{
  "n_head": 3,
  "d_mlp": 384,
  "positions": "learned",
  "attn_scale": 0.177,
  "tie_embeddings": true,
  "init_std_qkv": 0.0679,
  "init_std_down": 0.0972,
  "schedule": "wsd",
  "dataset": "wikipedia_en"
}
Each number is 500 + 40 x the weight over its row's rms, rounded and kept within 0 to 999. Layers, rows and columns count from 0. Numbers have three digits each. The size before them is the row's rms in percent of the matrix's.

# up: layer 7 MLP up, 384x96, rms 0.0972, rows 266-334, columns 0-95
# down: layer 7 MLP down (transposed), 384x96, rms 0.0974, rows 266-334, columns 0-95
up266 102:453543486530449497549528505630546451527526504491531468548549564471519561465496511501441495439540418472519469555515454537498536485457595482507498442461533476451493494542437486565461476544481511529438529445460522508552525507479487508559544493495458580526535476556449512457520528497454511509
down266 105:505497401495401486494522522428475501527448478507507484505464423509471444417470523487536484495497488457453503489458556492453545489512503502510412456525457510484511481525457491447453495488481527566549493550552479509552534604521502608502484439501496518456456497521596522499521524427528470509
up267 081:462526579552462476461482505457489493465461501519510543479509482514519503527532467504518503617492541475440536482516468510406526536386558454495515492509513518532499570460554453494507553552532517435520522448507451578475508518483585523482479552518506541516497477532508517593507453518407524462
down267 079:481378519560550510529531487495467480554471486564456509539467490445477505494446497488484477448452550550503505470503501525544436520507543443458491542572476533502520519528495502501520488569451510462503456454489500559458536528584440504563512476469480491432528492456498647502499499450556474500
up268 078:532558447520496499484523449525523484462521465497547385504448447410474480495449477435530482486473463440457473538495464450468545455444505501455495520553424516496465412504592478474527531463472501499579500487523511471558519518482494506474511478533545483556449537414497491495449568461452494531
down268 078:439477490496459466495517487517517489538523446510446516551509531537499445507511496499476456565422503455522512497455456527479455480479526475567457495503533394481470549409454517555464531560426428526506479505534503444420463500513553451433461463524522542477592489511506510486469401532488479476
up269 092:562511443438470465530494537510510486493550477630521513496485496494476489475417457498594505480461513525480489508535514503402466523524564475553564526470460513569510531532567503506474497552518548528549529486462557594490462459511469499478509482472524540543499499500451501489557414466421520516
down269 098:498487469549529504474530524445444536470456468505529468484566482456514528586523503525552429495551588392478512562465558472519531548516466495463490507492508463440610521524442486457462498491531527518461579480540526480533522549517435435501514444492490524553480497537504487468465561503550554485
up270 107:491497501478517557484514532496544459506409483450447528496449542476474491487494537495479545452451471466568440582517500509543552502472489504500444456466539456521562494392589515522516537482506484498481475460457465424526482499525564487472425506463515522486496419592461589514507470471543538489
down270 114:604481548478521489486461458482536499456510523450489578530482485522470460529450535558403568509519453522541442455502380475575510483512553582488456515465525511509503500519552485463487501485493499435480463526477556558492442464472513535504515484505517555546454444443457452533526461450504474493
up271 096:489513486484463527534477477471536476542490425598487492487501487492531501421414513469587516468483525499516450539501510481481508500484490472418548484514452498509480471489575509499447482566539452471618532444455519543465530500532504486493506520514552486488516632509466467459593499461443497470
down271 109:493488457498527442470537551549449457493482542474478491482451422491512505495552486472483515472443481478481572449542533484466473530495463458427450462554555469421502451506489509442506474399467455493507463600447496540468476542502487506518540481486463505498421532511572537525440513585534482564
up272 085:519528484525495495495534516541554520474563502546603467467481459548493530490512453474429553442461503512527538500436575581476517529469508507530500557449533526513508466577485580514534491497467536463520475511487553496562531500487492494472565423497484489429518567588499585529494463419514474489
down272 098:525529430471480465514445507541515520462466453566479472473393510490506491521547508508521483569506538482466523483562513478493412579428600439490519438463503494472519468521561454534430512481505485425477518512533559511507500462506455470442512572486481450477529490512446500597537495549478498505
up273 110:548494484495524523586488526494500538554529521526518518477515563485550488557538563512525554531533456521530513534437519548495492496417454526518506518482480479536573589476523565573516489474530457544454455499552504589505559513479489556568545504571526528556514478557516453500534588436505486527
down273 106:457517527529562521572476536529504504493509541448510515493487492537515600490396529493482472482502544491443510548413493573562491443499477495464497566563532480482483462507404502502532586509484473494553511538501543437488535509546518513564515529502553467563471512432547483451476554451554525512
up274 109:516504462491452500463541480497436481462446487485456524539475504515490443486568523493528487532502436523434540506462435548499500461419506510487547496486508501431523492530489466589533603507407482499528545437563463482473518527424460450444486497540550536521514475496479484453486383496447495542
down274 111:503460507478532484519526466491568523521493542545492411465584446516504461476413477527489549474553543554533465499457498464502542512528528558472535544468492538523503451504519454437522458462556455530524488533468530536545555494506479462588469477503454410443494537479523508485472576545610470511
up275 096:465497479416505549539531509484480481472552490505467527561461520465465410535546471493524614560475496492460487486527508525543564497459506455527521469494522471547578532448560445558451502546518456554472438477454525553512513436536474535504617523469466537501442500528479530519503558514476508469
down275 099:423525471441506487476505496513468497517479464534440543491470486533406458548436445554438492537470531554435486532535532520617519468552487514559535532445495471450505523468471523569424511481481519526530438468503557429524517541481403526491534474536486445456463474504476472551491517516500509530
up276 090:485500499471485526487542492528473450507516515476434462457465540491534498440453557549465523560453487500550503475538578498504537574407503456554491489506566586566536463477510437553562481549543494501469482523575570536491577460501504470525521478441484455492436490403484524453523515507501477508
down276 100:556497497465442507494487539583570513506467483475558510423501489543466460572507484463515544461513568466538488461497466526403489504472470418506527461448509540473442520462443489515504533495461527501541513521472517558464474436465527462517608542569470515517514404484436477440475499512514547497
up277 105:479431521463470540469457492454538470507503478582489497505448487531481417460509529543521506541444516526502516485548557567462510559523515473474567492552499490442571450543567528519531465557503494450568553601493445507476455465512425506510564542507533511469452522482463556515498489468542585493
down277 104:533530535463494482522420487471533507533539551403475513492572509506568579509420503439514455488544507493507550569523527489518508495537533522484538452481522430539557550430500525495515518548527467571489490509490468528522430524588534466526529499489525516559468572455477403445506522501512470455
up278 091:488468519483522571523538560481510519538453501437522513519524457481490484546491566537552545529386455529516494509499496513609519473475532547534492467562556459534441544497507454478544586469515572509561507459524476502568482485577560486551529420467524459531519516503479565490493512447507476473
down278 087:616479444502486542521414522562478472532460446500515496504523492487603538502535475461539553483510530453502495537455524490489466488517527481504491533527539445507463465446509480491482477461496548531453523519537446408519506530481519442491417472508413462442573485533466436522513499466585456546
up279 108:463541500496472527411509505516495572514502461573534478484524427512492538519539599449548544512496547539566436491452474508504521531480529542526521469477559557513535515477444518571504532532485418548554531444491466575447551465551434518516532467470534582472519536521512494517515554453457505494
down279 126:442508552546539526415578505530505513477518515553503512527535463466483474571480616443541535601520527447530465507448480467548475558444459503496525465434507528452521525481453481495493470570476424573467493484464507512423559494457530543495456530463547491476474550488521497490472514468510461490
up280 092:474513492496571607504527518543539501527400443463457500502561518480512508471511565516499498484537506508444489479575513512447524476467511459474489466425485514487501511447488489482469472441512485483453465443508579408559547490404534478561537456542548509522460520545556491526487454511478521413
down280 092:529541517379512448514439490504470498527613439533560451529536515486512554442479504474540554512417502523501479535535532528496423518494477501481557541501507459580517463471422484511506506481563429469523414517511544471462564471527473484532517500484526509492479515492486540538488488441445477432
up281 127:472548509541498586524523492529473427552512499481478515434485556466479603497536514471573472498461481522544552481453509525549482512457536552539488478416431474506547464472462447516495486468469472559474485522496528459547503506518519493392477572500604481438512498551458533502435501497497544533
down281 133:459496502524525480523492524508528543542474580516521421531543515581524436543485500555485484484551390480494525511515397492498556416484530537492500514492426431418468530498510485525541531495526557526506496547485536492507518460553497484432504543598458482502491468526490442472467451526546438499
up282 076:487433480477454573495525489427490471517456536478507446525409513497495527493462464426502452433473456482459429461569433523525481433548552493535548480533472463465568482550474476503412478540503501503445539530435500397485515440475476480530474486503447465463484518461531512487545459490466459504
down282 075:519535536461524437481419532531500518493449494556512517399503460493451496477522451547475516453526528494463554504457544518458506491405474498458449513492461609501430478431498550488510487438530455444479506442541488496500486531521528436506594438457523561536563512534526527507448514504521524466
up283 093:451451471501531494428539491489450505485499501510524494548543508560466559437513503502490522549488494495522565547542518494505552543392513514513446467464480442533538459544483513520501509579543483474508491524529526521463480509482534537417515463450516499535533541487477599537575441543584397455
down283 100:479513534529494463429474546469488508428486518462473514458455465480497523510568474491511485481491441465440567582510578471568482499442443500495462531439512561488541462583493503492436551507518502453440565511570507463528489512441469531485540461540494516435595507485551541535481522548449541482
up284 092:457463514494474528500556460413483576486593543440476478470514477547473506474575433555498498575503543601581459450480524551493525548509505552557483454469554541520549495491456455510505489584506507453460565504483477529455496498506494501503464457438501565513489511481505462457463492477479539457
down284 098:466471514496491477532498481470504554564543462548467525601525467526526429461512488526517508465454535491545503476502541530497516474548555528400510473430470478412544518546527529591505519489507439516414479433526487535581477559534452485469519486520552519473506483496533533447511400524528469480
up285 077:482449538465459497420529481498552470506509479509422478485518516533459492527462519422475523463545536474501486527481490455527455411472493517526484433446493444501524427399478483598449489552466408468489459524540481523508447519531430488505514488479447492544470525431492437542435511509542517461
down285 072:566467467492487552543468467484496460490553539536492465522482579569488541472501508511521559521471516523485502503419501527565397549501517496426466510443479572478516490523475515502520520460488462501499556415513515451476479484506423459487497435571490511479405454448531528560595505480450478508
up286 088:538499443519496489518495482479509525471506498435501548513492412528493544414567536522529465515460488570546473459520482495536520447388429501528471512480446467434516472504536573494469468562472481490382521498466571477504486521512441468423487435483539433543492540490498531501485502510571488487
down286 075:510499478464484511483526589521385517514511483458460494512497457446445486542464509539426513544541535457499542448475554495494526457503535459467563483528470562489484529458503494515522457489446467497613497428526495563448485463561497504583508541488563581502521469506458553510517409486499501485
up287 069:540474489474527584515513554478474534502498464551481495501504558565421495492567537482514494466538416502562477512553500531485523519543516490522527469497482556527437442573462468459449490531517557543490547503491468445468439507479426572495488525531529461475491402546541467464447441508509483596
down287 065:540521511492480518493517524479456506553483432527517515566486456453481521533459431517561534478523485466469558518567480520523472479495475430538497468494532538522481528491512527496426535474448466449432450446529565552541550477581573536521533564516572614526544478470462502577474517469465471490
up288 068:585480495481483387526517477535522512497488512502511473443490502530540462460494502506516496507548563471490428578409489580503517462529438467576505476451539531540473506523536423478515498515524447510477538451541510488542452457476456431523592594511467495499491484467489553470445535532474541521
down288 064:488464533481567533497524522421535548507493564518515517478494460463515502537503480477485445421506551523493530492594498421542516457448611524392580513491455526525498511503476538543482515517454585423527511500484550505474542496480493501537481464457517509478544604492513558533527451490510482500
up289 115:428458484474468518469502489547493511516491480510502488510524508485553518462499556498542543507469502537489597496515469535443492447466537498541488461606509583468510432512504542534462502405467466518458587430571540487472438465451575531455506524478477508496514538547425506451490562449542531515
down289 113:557466556541507527481481483473501478467582461482480513505516479447486503416483481547511493493502487563523464530474513463527483543474542429429537490557442534523513479494495512525492478560475425420532537545418439599431462533512501525426518586519476478450501489496472467549543505583522539508
up290 097:441501490518561560518419419420542502428538493501557453391532535510471488480467464483546554579477503463459516528432482510495469525489451540553475459519442436508455471471525535576484466544515513493433527499434513424544543478452555505491513460522474511535459485479491452521496511506481502491
down290 085:530552483486472455515516542529406468529495519454494469620484497506440524442455561497462482506544460510487456450474480540468500494437459525564489518445450499535487472522490517499516590383528492508587487499487495548546520506509441569501530504476424468534483419522487521471564511495522517532
up291 088:516535422515525556506502441514396488516522519464413537465483519476470490535507484552530548553524489458477477502497603531469555528467527446538446455553538518506457463426434480482465481508620485444442457468450475469466517438487477479502483544474497515494546462481464463475473542459472478525
down291 090:586469465443491523488535510505487557518493547528502556543536470533528507500538503576544528515506448438562481486487480473550492504500471544510475531517563498461527438546469441510518542483447394511543496463511535489428475546509450461450512463594483553457519464413448507581550483532530481459
up292 110:525532480536474458478572471549456490439491446574436482533456563503409553424439522443453479505455500537434487553509521569445449494513497460516554511464514485464562478516533486532483518495490466459480553451523577433536556457497435510498562506504528528529454472480469464458520509490460549473
down292 114:459528528480479521476504467527506494496429506542407546500506509519475463499466567470484482548534543533468486515510430436496429537495509483532473492509453501509516543490426500486568540550519581473472533468492491431487435518535490534393524530570461526539495554466427478542610469453448474514
up293 086:481600524492500537509547536513563462507481550541505517513479531454514533523493528568460481516569451475528505538521475514456529541450518459463479561569413520503508451492476449416508493541475503515525537471583526560594527409419484517568515501494456504531539508545449494493461499524445525528
down293 101:509513524496508557492454518440485484466512514464515491512458449507547471490510511471591519516455513489513430522497457500617491429558534544557508476418499461451542543531433479469434433479434510475495542467434488424455522498410499591533491526509511522530490545490481489541465549482534447502
up294 085:495533489548549440547521503376588534534489449522508497506482528503552552529565520479461600510423493492417547495502473512532478505469485507507461505567516521491478473451545561517504528544525492579503457465497551532497547511497541444474505502547482455531443502583471565455454508454532472488
down294 084:489530477454446458499510455504519520519465493510505437465503443512496469571502495484540514534470467475446449463502439458493530548503558401459472542480498480460507532456513544460537549550506484495501520510497447453518456510558504501430351495561426524514477530510582551549560538515463474547
up295 093:492520521541511550495505489535466532472567540581551453518489562528503478521443545476496500435502523504564511474502561478484531502530562530609558483477485509502576502497435493479536480457558523565553526529572529544553482495495568541539581449560500550503486480551429567502497504499513445533
down295 078:469450511525528536482535570436522490504501528548442485412541484462460600543495423483525470529550525498463506427503545542532442493417494512489523512503484533526482559553535421497469499465556456401452488520457524526507465520568465454570567515523491553494486531464525522561479498476497510489
up296 114:499514463458478514466501482528419595517528397540413530477512545466441498543535505488485502477500493488435468518564471515450481528479503583551493445460432463512495494468523538448488539483462445449505471512534519483501557416502493510516497496513459563508510466526501471480467587500451584413
down296 102:514560517500510536520409471460512491499462535505501488402554481460511452499505552523547535514551466461514490471512579543501496471510549530450485513506455491510493523448522421613558493488511549490451567467483465458500544559487480558457440493527477516512536529487510440589471435480508595532
up297 077:467487506483536466491503489506475495556426488573499549471465501489430565443486478443490540464559473451501489508471465466441468469511433529468484536454475457399483506479460541474465489441503476493439511474546522563539525444442533445504405482535471555480522436428427476518481505468557487449
down297 080:464458538477506541552479429491506522498496543546489494532458518485533462537543515479549512465450537560500570463496491436560442542509582457553421482489510556529576532565505454509496488513444461540499549527441543566474515514484452517484567410506515479516489531519540532565563455541525433505
up298 085:459502414437492459489480484475473513523504556524553471450475484490451537569483493520524473486539537480546495439507453510538551575453498547553490500507441498445527412523472483488457521529485535551535464546482410509427492478447599531499435494453544531494547537501483442491493522475597520459
down298 087:551457505506543506476505545516534475520530485501455512606581501531519421455481516483485541538496477429494460480527486417445479521515537583449521445479518491520470468559518512460555486441509489519481546443512600453582508547474497479477555450460442498524524474502524515519554416563501472501
up299 111:474518514504421487493531501442465509517445541459522549547448547525514515502529470519504477529546524570535493445481487537486483505486495441504533498575553498437495482527543498558554525547544546442529591570550555599456478523486492594470513486498593507569489496481539534502536509446536545462
down299 101:463523535527511505478488498563527476510479464511442466526537504509521477523543475456470531551451544449471483481502545546404532519555555562500414549395501450466504545498540507533567534576542526501437500474497495527414608452545447520477436499497541451545511497480526520522473493462475482524
up300 091:471484514478527505512482506435538497516547483518470588542514553451479481490536472526511573497520502480408512447472527536481493570495527432512505467473474498536551490495533528523432507501557444443527479433533487473524500500440486579465635550478550489464492476419520551530529491524481400520
down300 088:472502422513503494429539573453512540511526495490439506546481532536473545499501529472495468535477505506504467432509552553477531498483521471487522578517544490435476468405496504457481587499427524448539542535545524548445533515485544581485456527473491576444515527506614448518503552481520463490
up301 101:450528513468534572475464536496506542519521569467478507589505448521433536571554521487557546521488493468499500558416525507479538555540441514499506431447470506535516464424448438517442487539493419467507526487514495549439515464464445487497504447484551559414507490515455536475484547498491448529
down301 110:502485488453525444510492419576531455550476506507472477528563489535463446471507476445489500496530536568499446481558514469528441560492495446490489530459477475429500459462453499506536486479499567471466578541449461497481489498494430470509438481492510510405439466480430610537524440561500495530
up302 087:504528477512458454506514491472495501470504494554519622540452461503478513471521603540477517516499459523582471439474490484482455442495524480439557447496497542465478479491592510532509496473542406527496618499473529446516475491478480491490531539500458448528523566506508448523537501479520610513
down302 085:562479545473523543477551490508526462495429518502566460498473503449456497515532475504501523464506526524462489454522535495577507523514544564526535525535507527530441461510454484505535510497463551441424478404521530477466603482535472473515522512476525617471551538438488569541490430444528438468
up303 107:443567480480453571473518475528453536446507469522565528490445506432468463545448473540532475548527448465479586493450494567480413497482512486519513485453479503545540530510521503508465492529529445523551540439587537498529561448495521547503505480434487500586486533549490474483458429468474536435
down303 115:467385471570496542515518494466461506503462481593481550466523480487476483602516498539574566511523503486459492454534512551563470491495557523446437560534472448470486584538528544496509534520477486470516477445497507463545443524455511475530424519522467525520523525598519511527520508517501433467
up304 086:496544517461532528452476477456587487510458508368534514493485444495486509504534548473505441533489475484543507446514536477503439431527560446520533496513464478566528474596494538480500629546482510484472478512482460442516475477513512513537533426437553554536501525490492519538531446478518534455
down304 092:447438535496544497517501519469478485571517477532424481515477514517514462484434475522554523409494534418554497465493497465439509485512532487366534511464535588524507472537517469523541439528542531514488490536490493567477527554544502458520499522573493487449461422454523573491496491493544510574
up305 092:468519447439563500515521475464432448526435490441457456539506495470518426490519474482582469488554455467556532526574514541482526519533548536574502501505509486612469549531441574572520504515520459529499423548495513481502538511500524521576472560512473490536550422491512487505526505488501446471
down305 099:529552511514501476477490521501514513563497527668511481441575528441501474564495462454520502519459550475547491538429468484541509546521535473495542522495494485456473416561460494492534544464454444545458457483559517456446553504524476460500461459554472494514483468484485564541509491462570468529
up306 088:540459491447517436458462516473473460502513487466505551541475450481556468559552469525562534520479456517535510490459506540404500569480541551551545469478514468499479406479509486510455480519451535470558443515531489524489529513440438472564505522549588493437518501524461468586470511484496544590
down306 092:489533577559495556469544573490502470477621504553536480521509519561499487509477484481494509434449476568487488441503541472467555420476506535479506513489520570464536510525484522552531539550511427580420500469533529572475534488552480484481502502486496421553471539467566516484504436540511511471
up307 094:461444462582435500499538475518481548556464474554528548492482502472545459560550510463495524507536497483515500586458507504461505518535491513524541498568474549453518499560534599483525497583534482417525523554467548502564468497462450489532466565600570526457508535510434497513529505474483537507
down307 098:458535518448423524516545512531586509469513551501516498540551499471501456518461515456438497461478451552498626466481483445509505473467457473527527492479504478533513493492501486485531497536505529513480523470507514451469568436491491457543545485502434599557502644489564470525526487525556494449
up308 114:538588586542443555471540506479437506542477426564526516535446546534469522485539539584540575457514517476483510471494548552453480560449530556482534427494527485526505493560491475546538472531530515479488520426544489543474408461524509474524505595510512504528510500542489471532466531471510487542
down308 105:471486502479516429585468552550511484451510548496509457465567491542520507556473518468483421557508469492520530450508515440508567512519400524491551479490564547510511552456523495548533443476404471505543512527507481490506478490428533485544467563490559473458486534482561464613505483482523453492
up309 109:500458540565485447518554575523479547550494460485550494518492598563509561459500486545544512534466509482544485559510505556517553472498483537573470507528519537479512535440564511578590471522488509516522481522555511483522527499424495528483577508471498481480447588497554504570465565455473532532
down309 109:460533523479485504465436526559495532460458553618465569478443543505509520528459485533519472446570517504536526488494507493473481498512500467419520508542568515453465495454444553487500432561490511420465486507465550539453526477522469476537451480544443541504519404468451471591536505472524528490
up310 092:465446472467514549473483476408506570537551535481511453469467469449493514510516538409502471524451464468489433478514508499528507433523569544509584495537436488515574488469494471497467563526501457500538512612486484582440567516498520472427490513471453455484459525429532477506482477499456493471
down310 091:435509583476556552489436496466467486467480502506515480433487477433447485530519465485445470508464441532531537481575507506529438561537557493516496481511431492551465478505485557532487494464522497474463447524392518510518465520411534597478510507503489505495533587540482528552496464594495518533
up311 094:490580433565451466516526466482499519414549577504551481447570543507536476488496473550499552468523495500452539541470446489493557437462484537492540468497481445431565469439477459464531504524567478497441454469564510448547524529454507493515505497524449478561448523410492488522548484525528455496
down311 086:520432508554606491451467509490498453539458452429462486518444483544485541519488552485558457472433475483580512504570590484477498561531475505541480548463548533549498497531463554514533540437476551537524549559442490465500507510523486504556444489450496465466478440561457528471446518508520538504
up312 098:481568545421473561558604490554541545510483551578474524493495479493592545481500490507467502531515492504447524531550498575469490488519542487522476531539492450477462532480538464537528532585506459575477464433539488518504514498474476584460470461515433513535539473475485537491550467451428462519
down312 104:527529468526513510457520464567526601516522520539533456526535506493501412524487438495451543544544560443540559535438589441545449483494496532472420466502541444500555493537459461507532485500507467520479488534553511551585504526546500489569518469458468531462529504467433486523437526525448510468
up313 104:490519460559497518551539584473513434554507532498562533450515480528562538521481487517484555538544529529545514521557523481550481496486560509516492474492481517478528410561498422500464495527460489580465489495524441547463474519470495527489555459580510511423422593532543561525536427524493513516
down313 107:442522570511521479516489505499479521538525522505429493554530600519467469465552540527532502453495414500511543468427517446503505511531518420538538400448514521501460469456523561560592487437513471479505530451498484462538474433447540491503478458471488512562540485504559501525513514555564550493
up314 120:513521528439483504443516563558515453443491467512455539413478514486521456535517472478551396523539484531466496484428534473462494558464560473539511466488493556484517438493522532560500442466533421476447482466436479496493511424515484480472527548566465518472501478523497527534487411558501405510
down314 116:508496505446486466449484545492470531554601461415543520495551555477539500436450478481484462580446425506506444525495488573440485530483464498535483479468546513489521515479483484488616592425516527471519496483564514493515518527535508444453495462440542531458516464494507471425449474488504509480
up315 107:457532420483504524576466507548427525531546486487542517580455556488570569517542450481544467501484448545456516535474537550487501518501588527484519471560548489493421486517458460546530488493483467550492487453520504508458486542438500510496526514529521483596459483570440494483531437501512559429
down315 108:541476521450446470442504550520584524535475491464441489439475476504416457574507567497411563522564556425462454444468451508513529475539512516497457564529452506476525547475508511409452516507513535512494503510540528474553487488473529451490497471461482504541492448529460517456480488528486556593
up316 094:545456477519517589497505553450600539567487494477472549532481483452513470484553425453498536486491409512553463537479497494491500488531464547519531435535462467448520500540461446571487518528534507489522509473577441494475473511522440549502447574569553424495431502523508523508514527492432478484
down316 100:494474475564519501471578518464477477533502486492500497568519525467515400437472495521449568466562451504516380457544494438427497539522520517449505516469553522446488572571484496533474467526458530465504527536521523546524428502534487529462506548485525446472474450529463521545501432540537436481
up317 077:499496406460506538476505529486520485512493559432523513540441545494507530505546520536518493484470540494462428554516510494471436482463500486458476457470463458460529469552507515432467460499522534510449498511527487453600440478463399447463545486465471487415463574414441486528454564497489509454
down317 096:502506603483466380493485525520504525448545430544471451486552470525479444518483419452531482482498470472610498486521484487506520500492423468498512484497490541477470519416489462521542472426487477531512486455515448496424474471497554532477472546529532514532505474567550510424502410514482479489
up318 104:496520480429429530513506527531467498527576486529409469499425529516466521541567481577487454480602502427527488533509500536448504468492490516447519444456516555408519528521516528520498544525550486476475498484552463546498580535459520484467504479506499569550492481517494540517576503555456509416
down318 110:516526454455546471525415468534512502465598519512517500460498457454521532512498483466511541453501515482503496625432533505437434461505465446441551515469488459439511466534485570474557500477511552545510480495490438508517544488561415511509508569439423516541466482459525505463561528476510530497
up319 110:535578529546432450486542604470541487469478519508499483460563486510482546540523500467618478478437517544504526440503508511472502526456484495510466498524499455444531504501561457540566558472541484496529509522508532482552509479509537490606440483488583445482590478480499492541517474443538488552
down319 105:417541460477444499486403510492542468456495537544461475510538480507468488504496511468533455478462476481517525536517444492490439501472533565477436461498572467395479480479418458478465556521572478554507496552483519371557550566511563494482492449488497553486508499454479481497510511486481459522
up320 095:539475536472470510571520437467489488512418424522520511478424458535450552467491423506475504466483497442534487440469509582557522510455525495469477547503520541488463429434539541417495472535460465530486508532516524504483519484474461404536507522563446457484562494510476564475572504491443463476
down320 107:500569541524502505421573546468492519441461476514392468533483533491482456549519516430511447526513563467484515440539436445532504511486523466537458479529451507497505523499495543586442497565502512551485510480501510450457421421449537517486432426544544518513453461500494507462494467484570492519
up321 068:479514545551471549499477533562539576538519471526545481456527468507524462521454447509491478535501532482539510531524465475485490566490458477493499541524586533586465443559509466526530593484517493447457517489560573623449511494448517466507551499494491468440458479557460525536464459508547457547
down321 064:525509513475489468484459607527532529545475510481507518548484371381497514472533501547484463494489464525503498514503521481498529498484483498452529494475525508464561409458490525434487563441442512445477467509476478521512470526500434413524491493446472586445497576476534497511464500416499514463
up322 097:494514485520482564475509533472584464480515519506482483468518480436435485542471452509584507517478456475479516528470430588507517549496454516568498482457550577480482483483537415547611445471494524490531515514518512492547551472496543482515460426444509465503508458523514483475443457428471421446
down322 105:456495452413454528577595547502519490481522557492502527474482470474451507548544521618523530534511552522508479477450491545469520468464452507526459469567584492483529459501533433509485560492533517496560521534569519463482547557515496523471539423484516545525474490443559548478456526520548511466
up323 102:499467513466537443513494459484474524558500530568493514479470532525480507525527516486481434500515491437430466623489493516478483472529445444470505484441507535578520467412521548459542562499533489451422496509442552474503539515503553481532434424465423497496483492470458443464539444454480442510
down323 097:481491473481592451432550439443445534454584491580469513492541492517541457554504512478504485531453471495544573558631498544479511532455439495527444473506516499459450541471552476447473472565498503519512500541471534530503504517449517497562515475489473531546511516554506474518459488539478428541
up324 075:467491514497522476443483435504480543455430512496441483496565521509489442530603484494474502445561470507490525518560508470483498506441519521453513523420560455488450544513485544508419452468465473450450522543361563535491479504481522472491505518457454440471495492506514439528531445519446448490
down324 073:456581468480498554522528534457488470545506504463572505500476459508462543479490463551519415541522477562501447516529511551525516488541509537569370561511501581437474411479443509476491582450475502475533531451526470478516488530536488493464539560501549504513502477470523505512488584464514554487
up325 117:491557506596481521488468523447503602482492476532565474486481526505431561525522590504463465545485490516559484506519508539456508413456528540514526504493450509503539474493437572495439504475530489526523561523488451434499452471536460526484589471519543560509496519573462557524571517481542487540
down325 120:562536582468460545550489498489487561503548484506439515466582500494506502522458511496545452463448463468526500492513540460538532431546506539485588494534433616522499560517514465509473523536510491470486515461414566468505437510521452464545559489507573443470475555437488492489481524565483490497
up326 070:499510505532474481503584514480569521548520553446504424476566523521498494474563478478566571548467575530465520482527472557477492509501478494477485557461522564523498570591513555531572507490531487572509533495436458547505485456481536548482554533500475497455524555495562418482465517566533545500
down326 068:565464472508504473503491521523566539621472520510507513529515510348490494527530481525571482488531513516467514495548489512548529514479537526529538561508494553473461527504442490446567587444477533487497475476491480523501563531512458424493539547514480559446557549487472518506485550506496550420
up327 100:471512485459512467516517576529535485480494477491500510558434541537518550509474492541492432512460477499529517511514445527514459578469479554526478431518491598489480471491437526559525546570420500465427527533546423518415507542487518445491478454463527469491457433491485545486572427447494469458
down327 115:533420517572489536523476494457456490459480563600518559572561475552562484470485485479545480518503553493490509483475485503521553538515489465430500551530403529462433536502529483506470419491530449516496558472519485468500445490529548525528462471486524475477492590540495537526521586421531489487
up328 097:547496461514522514483553492444459548520507492540479448533513525526474498556548465525497525529553490478497509496553550514419419514511563569529494516418482524597551456475505553454576520466482507489528477510521487512386409486470447443489515467532504582450469456532492479464522513519492572502
down328 083:473525542553531441489452487515563483464547513475532516535533452470549489453506519555482581505499464489480544518459491576422512465538513575536451468490476453560515495461503572529480486498570583556547441473527511499575556531509492472498578523468492522564462493535519534536539441540480452568
up329 125:510529501510470475482500574475432580487574474536498529456442565500422523479548509499508461614477512543446577485508490546507499480462473486544572506543496544546508528403444492543582517503546512439504543496495565457456489449474415538458527470468513508499494512495481445526510526475510483528
down329 117:470553551493450567523534433430470483523485489481496485561509450479466525510493540509458506473480448499457482551482488500491456527458453484498504450397520429477465519477477583553515530545478489543522400509470476493440513537498576552551534550524543529463528478532512476505529466533421533606
up330 087:519491527549468581462546515508479465461495479536517506437534411492496503553522474523549509518475417466499588527542518447497507499402510498566448491543559522477504484523527556497523482482550505506467412560493480502543503480406516533578448496484526495463557552541522502580476479567456528474
down330 092:483465547449460540478490589471483488508515464508490540492524564467481518479480459498511572600516551559445528484546464496452448572509459492482553514512439530504415500487473515515493554506466487485523576425470503495484541464502455473464476555419523493542496509527468509494473383463450431459
up331 120:433548526482496570462486509513495562511519489465507551488505491501494464509562494481554500540531503446483570475445551553517477533480516433492486446465500557563518533461511548571576530522524451538550486531576465523487550459530557512519546514556590422517516455477451470513578477501538580524
down331 121:530577477503525511539508457545525449515492536513493434470425539526511464492525513558488460483552567496553443503463482480501475477466571421552419503501502497479540548499514523565504454487464488469485450486486469504530487435379482516580509405544475587506493570529486484508513528548498544499
up332 098:469481492560463473529555531471468512430473460519500545508459444512501488521643548536487556509537405482499451559416498475448485469447511522496613478512500550510526469500467472518554468488515538514539519498521482539460510459461432540474547539532598472497484502553511449496504468519464506487
down332 093:524459582486532551453485547525505503418576480520460495504471466527485544447534488506477497468452484475533459428561488498473516552454494471559485498472523536559572496561495504481534522480469472481415517466467484561478506537548486462507596512486472467485401479413504592474480479472508438536
up333 120:524512488507449566476522491467492525516461430513438475542490422481422465433407539582548495557528487449442476536539521559494519506504547520466502487483450456475498501483568541539552500486475500493565509503497436510473520507477505541480511564469566535550443522593517454495558450498422495527
down333 125:450445521499476546508476555500501488509454474476535435503477570507498499452533444452517492575532578433520459449524591502519481567464537518525473430499410546483487594453520500585557562551498435515485512451510491515464559496457463518452542508561439509526470514453508495527502531493505506487
up334 101:463472548498561529498456476592530429472518513422513498534521488515511465487555543504524467514460458579557446559553522558493552542490478428554450500527524477466486496545514534488544515568497549464476461492486475487477452461547425540583533471533509537412528487522501467484436488465461570524
down334 101:478528541572462480481464492562548548539471499548508464563529549577449432449519539492534536553482548516503451475496554533471460513555491437501501472530473520501485541437450583524493489520529571494524444458505510468541585461527478546513505475458436435508575476554524428443511454501474515489